{
  "n_layer": 14,
  "d_model": 128,
  "n_head": 6,
  "n_kv_head": 6,
  "head_dim": 32,
  "d_mlp": 384,
  "vocab_size": 3548,
  "activation": "tanh_gelu",
  "norm": "layernorm",
  "norm_place": "pre",
  "norm_eps": 1e-06,
  "positions": "learned",
  "qk_norm": false,
  "attn_scale": 0.177,
  "bias": "all",
  "tie_embeddings": true,
  "parallel_block": false,
  "init": "normal",
  "init_std_qkv": 0.0543,
  "init_std_o": 0.00838,
  "init_std_up": 0.0543,
  "init_std_down": 0.00593,
  "optimizer": "muon_variant",
  "lr": 0.0022,
  "lr_mult_down": 3.0,
  "beta1": 0.95,
  "lr_head": 0.00324,
  "grad_clip": 0.5,
  "warmup_steps": 200,
  "schedule": "wsd",
  "decay_fraction": 0.553,
  "decay_shape": "cos",
  "final_lr_fraction": 0.0,
  "batch_tokens": 8192,
  "seq_len": 256,
  "doc_mask": true,
  "train_tokens": 102400000,
  "steps": 12501,
  "dataset": "wikipedia_en"
}
Each number is 50 + 12 x the weight over the matrix's rms, rounded and kept within 0 to 99. Layers, rows and columns count from 0.

# v: layer 10 attention value, 192x128, rms 0.218, rows 159, columns 64-127
# o: layer 10 attention output (transposed), 192x128, rms 0.189, rows 159, columns 64-127
# q: layer 10 attention query, 192x128, rms 0.153, rows 160-183, columns 64-127
# k: layer 10 attention key, 192x128, rms 0.159, rows 160-182, columns 64-127
v159:56 41 49 41 57 54 48 52 63 54 43 53 57 55 50 26 76 78 45 87 65 38 67 37 48 18 49 78 44 72 34 52 27 32 60 58 50 18 55 29 53 09 19 31 34 43 36 50 54 38 62 48 14 54 64 51 53 41 39 60 48 35 60 45
o159:60 49 73 64 50 44 46 58 62 57 58 60 30 71 38 36 39 63 54 66 48 61 72 50 57 31 59 30 55 47 31 41 54 79 32 25 56 24 65 36 78 30 53 44 42 30 50 52 37 61 52 61 58 53 28 27 40 66 47 41 40 44 10 61
q160:60 48 50 50 63 21 56 50 49 45 52 22 63 48 50 52 44 48 53 36 66 43 50 40 22 43 45 41 58 34 66 63 45 35 58 45 55 46 51 53 47 55 73 56 46 39 64 55 84 58 33 17 34 72 64 64 67 51 55 73 33 43 38 41
k160:76 42 52 61 39 37 43 54 55 41 24 12 65 57 62 48 35 70 42 66 65 41 54 59 33 66 64 50 68 34 50 48 37 41 61 29 67 64 42 72 73 43 79 65 49 31 62 33 59 63 41 43 35 60 41 65 69 52 66 64 27 29 45 46
q161:29 49 46 49 15 53 30 55 50 61 50 50 59 51 48 45 59 53 51 64 57 55 39 25 45 53 46 46 35 70 51 55 42 45 66 65 45 25 60 54 59 50 66 50 70 42 60 39 36 58 69 53 39 83 49 56 46 57 62 45 67 49 68 55
k161:43 42 37 43 35 65 22 46 38 49 56 67 50 29 69 40 34 47 46 49 63 51 49 32 45 50 46 25 50 46 49 37 47 54 47 58 26 24 36 55 51 45 52 50 69 26 61 09 57 49 78 63 35 61 47 32 44 59 54 51 55 50 67 45
q162:59 49 52 49 48 34 28 59 52 49 41 64 63 54 56 48 56 56 57 84 50 37 72 29 59 48 31 54 32 49 48 47 43 49 65 54 59 53 53 33 60 60 53 51 62 48 40 40 25 51 39 50 40 38 26 55 69 56 54 31 54 52 50 29
k162:57 45 35 42 35 34 36 69 48 39 42 55 30 70 55 69 67 54 56 56 38 50 57 36 57 66 45 50 40 14 53 47 64 68 52 51 46 51 69 25 48 60 30 35 56 54 41 43 46 56 62 40 55 40 21 58 54 55 56 48 59 56 55 38
q163:52 74 50 60 91 28 42 49 42 30 35 49 52 36 54 42 56 33 46 49 37 72 46 31 65 23 54 50 53 56 54 71 66 52 49 43 46 39 50 44 47 42 26 48 56 42 64 57 46 47 43 51 42 75 37 44 36 43 42 39 20 46 71 45
k163:43 48 63 60 74 47 53 50 40 44 42 37 70 46 65 82 53 33 37 36 62 78 42 37 51 11 32 32 67 40 45 83 45 68 66 49 75 47 48 44 52 45 31 65 54 33 53 56 47 50 56 48 51 48 36 62 50 34 46 47 27 65 83 39
q164:47 45 74 47 68 60 65 36 69 61 53 59 37 26 47 00 43 52 50 52 66 45 39 51 59 17 52 53 49 58 58 52 40 48 41 50 43 61 73 31 30 52 47 82 49 51 55 64 50 63 50 50 66 57 49 55 62 50 41 45 34 46 59 47
k164:66 60 52 67 48 58 44 38 62 60 67 74 49 43 33 16 47 47 53 70 56 41 51 45 51 49 33 62 49 63 38 28 48 53 29 26 36 59 50 41 49 46 46 77 65 49 68 60 63 56 33 38 56 50 50 46 45 60 45 50 44 65 64 49
q165:60 67 67 43 53 55 47 50 47 47 51 35 79 64 48 50 46 65 48 58 65 56 55 21 46 46 27 58 77 22 49 54 42 39 75 43 41 62 57 75 40 46 47 61 35 67 40 20 50 55 55 54 30 43 39 38 60 68 68 49 58 50 47 38
k165:71 59 53 52 47 44 63 40 44 51 35 48 55 72 42 24 53 58 46 57 54 69 60 47 69 31 27 37 78 38 48 35 44 71 59 52 52 73 40 84 25 51 32 52 25 87 48 44 53 41 35 37 41 37 58 57 59 85 56 39 35 49 52 44
q166:47 43 43 58 49 58 61 38 45 51 41 61 50 55 45 42 60 69 38 45 77 49 59 57 64 47 45 69 44 40 42 60 62 42 68 37 51 33 63 31 46 75 44 38 47 49 59 51 51 50 21 44 37 53 50 53 35 57 62 44 49 40 46 47
k166:48 55 44 48 56 70 89 66 81 46 49 79 67 58 59 49 56 50 57 55 61 38 56 42 54 62 40 40 36 41 35 38 78 23 65 39 64 13 43 54 39 81 51 21 75 47 52 38 54 61 51 38 74 80 74 72 40 29 56 59 41 44 53 49
q167:79 71 53 50 49 58 44 17 74 50 62 41 63 50 42 38 72 60 57 32 68 48 50 64 41 67 47 61 48 45 63 46 48 59 47 79 38 54 58 42 61 64 43 57 41 52 52 43 30 42 48 09 59 59 63 50 63 32 37 40 41 59 38 53
k167:62 69 57 51 51 45 33 13 70 75 42 56 65 56 49 41 69 85 43 45 43 53 40 75 34 73 42 64 50 38 38 45 39 53 64 60 39 67 52 38 48 52 49 53 34 44 49 39 41 55 74 36 59 60 46 57 22 45 51 42 52 65 59 52
q168:46 60 70 52 31 64 46 40 62 33 55 59 42 29 47 78 46 50 46 60 51 61 37 57 39 37 51 20 54 60 78 48 63 43 74 55 65 77 32 63 63 41 54 51 34 51 38 52 48 61 49 63 62 54 45 29 39 45 36 32 33 73 24 64
k168:61 54 63 39 21 45 62 29 66 29 35 62 27 44 47 64 50 56 57 45 65 45 46 62 39 42 65 41 60 48 51 40 60 44 61 55 26 43 31 46 46 31 50 69 23 47 39 42 36 77 36 56 59 37 67 24 70 55 42 36 43 77 33 46
q169:25 26 52 23 43 49 47 50 60 71 52 58 42 45 72 76 61 48 39 46 40 44 41 43 62 64 27 42 71 34 51 51 32 61 41 55 30 47 52 43 50 38 46 42 51 33 57 61 43 36 31 54 53 57 54 55 49 59 65 38 41 47 27 44
k169:49 41 56 29 46 62 33 59 60 36 83 42 45 56 45 89 69 47 40 66 44 46 40 41 67 46 21 64 63 22 72 42 56 68 59 47 42 36 45 57 45 32 51 42 51 33 60 64 32 49 32 43 54 51 67 30 33 53 66 56 34 23 47 63
q170:48 44 28 48 52 61 58 58 60 68 70 26 50 66 51 67 72 27 53 63 60 68 72 35 54 56 52 35 40 55 49 44 75 57 57 50 52 52 36 47 73 56 47 57 41 50 53 57 62 62 39 16 46 59 53 68 43 82 48 33 63 42 19 61
k170:48 48 43 30 50 64 87 50 59 89 92 31 67 69 53 61 45 39 46 35 57 60 57 36 39 50 61 42 50 37 37 39 57 48 53 43 47 64 52 50 66 51 71 42 56 44 60 28 62 63 49 32 61 59 56 78 43 60 42 41 41 26 30 48
q171:27 49 36 88 52 39 55 59 61 47 61 33 82 48 46 44 46 51 58 55 50 45 41 61 40 65 51 47 30 43 42 44 43 29 65 32 62 40 64 46 64 56 30 51 39 59 30 51 38 52 43 41 63 35 54 54 29 55 66 43 38 62 51 52
k171:54 37 40 60 36 25 46 38 72 50 96 46 63 77 38 57 78 69 28 65 42 36 41 78 44 58 47 42 22 49 60 47 59 32 49 32 68 33 71 43 55 37 31 39 40 50 35 57 50 53 53 41 47 57 71 52 51 50 68 53 52 60 36 48
q172:39 42 45 61 48 64 58 57 61 25 41 68 65 44 75 34 46 54 69 59 65 63 55 71 33 41 57 42 40 19 60 35 42 40 45 45 34 42 42 47 36 53 48 54 38 40 46 70 49 49 31 67 70 70 39 25 62 56 41 44 38 33 52 26
k172:48 49 50 67 39 58 58 47 51 65 36 57 60 58 66 28 23 38 64 37 36 51 57 49 38 69 56 48 70 15 71 60 32 34 49 56 32 25 37 30 37 55 45 79 54 45 33 80 63 32 35 80 56 58 52 48 55 68 35 60 46 37 40 52
q173:49 47 67 60 61 53 52 58 63 29 59 63 51 39 60 53 39 72 59 16 57 29 26 48 64 37 23 58 34 59 37 56 68 66 34 67 56 56 56 51 48 34 53 56 51 45 49 48 49 41 37 54 51 50 45 48 49 61 33 44 59 20 49 24
k173:46 58 54 43 52 61 64 64 74 22 68 50 50 68 36 57 54 51 49 56 87 32 57 56 42 40 29 64 52 38 35 75 40 64 62 60 66 43 37 47 44 48 49 51 40 56 49 28 48 46 56 44 58 75 60 33 39 68 19 57 81 25 40 18
q174:81 38 47 81 20 61 63 44 57 18 49 49 34 41 46 57 38 38 67 70 54 63 34 43 75 46 68 64 47 64 63 48 49 62 71 42 39 45 78 44 46 60 52 59 47 41 32 62 73 43 58 44 46 51 64 38 51 66 38 40 51 49 51 51
k174:81 40 61 62 47 63 71 39 58 16 55 29 23 30 79 74 77 36 49 49 42 57 55 38 58 62 69 57 51 59 52 49 44 25 64 45 35 62 48 44 21 72 37 54 53 60 35 40 84 56 49 18 42 58 47 51 42 54 61 54 48 60 49 38
q175:62 45 56 53 41 36 57 52 40 38 37 60 50 29 55 40 70 45 59 32 54 52 55 41 40 72 27 51 43 48 43 62 40 56 66 63 55 63 27 18 44 17 42 52 62 69 47 54 63 63 57 38 45 34 61 74 54 40 55 35 44 38 66 35
k175:68 45 47 43 62 35 50 37 47 57 38 58 41 23 54 32 73 42 58 59 60 68 45 48 43 83 52 51 38 26 56 66 55 40 46 58 50 48 48 16 63 22 58 56 48 49 67 67 51 69 71 33 48 49 54 23 64 43 61 51 44 41 71 30
q176:41 41 64 76 50 73 47 73 39 26 56 56 38 63 42 39 44 50 34 60 46 29 46 52 43 49 58 75 54 51 45 42 50 39 21 52 60 39 62 65 41 55 66 37 39 49 56 55 59 33 48 38 44 67 30 58 50 54 58 40 47 67 36 68
k176:36 53 73 71 55 55 61 38 44 12 43 42 53 82 28 52 31 54 48 68 37 50 48 33 54 45 59 63 53 44 47 36 46 42 32 51 47 20 49 65 53 50 65 37 33 38 43 48 58 56 76 50 49 59 36 58 54 50 29 45 20 51 52 60
q177:65 60 52 72 75 50 52 36 52 69 54 78 57 60 63 34 51 23 26 22 54 56 59 47 61 42 27 33 62 54 58 51 67 45 37 44 72 56 52 30 54 37 47 51 37 53 56 20 41 68 59 63 64 49 54 64 46 34 56 44 49 39 54 61
k177:52 54 59 67 61 48 37 56 54 68 52 76 34 72 42 29 43 44 33 55 62 46 52 58 49 36 51 08 59 67 42 49 58 60 39 58 68 63 45 57 32 33 68 43 26 88 50 28 38 39 67 44 74 60 50 56 40 42 63 41 66 34 48 47
q178:29 55 40 56 55 66 53 35 64 57 24 53 55 32 43 57 59 51 47 63 50 67 51 36 56 45 88 44 25 49 48 49 38 65 43 58 76 49 54 64 33 55 62 36 52 53 72 32 60 29 75 54 70 26 60 60 53 72 57 47 39 52 43 54
k178:44 54 38 78 53 74 62 53 71 46 22 38 73 26 47 37 42 63 56 49 29 57 29 25 51 28 56 44 39 45 44 45 33 59 52 60 46 63 39 51 44 66 36 29 43 50 68 45 67 50 71 51 68 22 47 43 33 71 43 54 48 50 49 64
q179:69 67 34 51 44 17 56 33 46 39 61 32 36 39 60 48 21 49 51 54 62 16 85 68 47 49 47 69 49 44 64 25 46 65 57 39 59 76 36 52 52 43 52 49 44 47 57 48 65 53 43 62 65 50 52 51 67 37 53 65 31 38 53 60
k179:43 86 57 64 31 18 38 33 49 40 66 48 44 60 72 28 44 43 45 48 62 24 77 50 50 39 43 49 39 20 59 42 53 64 47 31 41 57 33 63 52 39 49 42 49 66 47 52 53 29 65 36 63 43 46 67 47 29 84 48 28 35 67 66
q180:22 43 52 60 29 55 39 41 49 49 52 52 58 56 52 63 54 45 69 71 65 32 53 44 88 41 45 40 66 40 46 57 59 37 43 55 41 57 56 31 32 54 56 34 54 67 36 34 73 51 39 56 67 62 43 73 52 40 38 54 56 61 50 30
k180:42 49 66 51 41 65 42 49 51 53 42 49 47 71 28 50 47 40 65 59 59 46 42 29 74 54 48 21 44 60 27 68 48 37 41 53 36 63 61 43 28 41 39 32 53 55 34 44 74 48 43 48 38 62 45 79 51 47 54 51 26 41 52 47
q181:69 36 45 53 43 34 46 63 27 47 56 65 65 49 36 55 23 59 42 76 43 35 33 46 38 53 37 25 48 60 45 67 44 55 45 42 34 60 39 40 63 60 47 66 43 48 54 64 48 61 59 46 50 59 50 60 43 51 36 59 70 49 55 43
k181:60 37 61 54 57 30 41 39 41 81 57 47 58 35 24 74 48 55 50 59 58 33 51 55 41 58 22 53 45 57 58 78 59 56 53 20 36 49 39 49 58 73 51 59 29 45 38 70 36 46 57 66 58 67 44 58 48 66 60 60 57 33 81 48
q182:45 47 44 50 32 65 44 43 36 58 36 35 46 74 46 63 55 47 56 54 33 38 74 45 42 74 41 71 51 48 45 77 74 76 14 67 75 45 46 38 61 40 46 59 41 49 43 36 66 68 53 41 41 42 53 37 53 63 49 53 35 47 69 50
k182:41 33 75 42 29 50 42 59 58 76 37 43 43 85 49 45 49 37 47 16 26 35 62 48 56 45 37 66 68 53 50 42 66 50 30 61 53 42 29 57 31 57 35 52 48 25 48 48 54 60 65 43 42 53 49 56 59 61 43 54 44 68 50 53
q183:45 40 60 40 63 42 69 66 41 42 58 34 61 41 36 38 33 66 81 55 40 72 38 61 44 56 51 42 66 43 38 59 76 43 41 51 47 40 46 40 54 56 45 35 61 46 48 43 54 50 68 50 74 39 39 43 42 50 59 52 86 36 29 62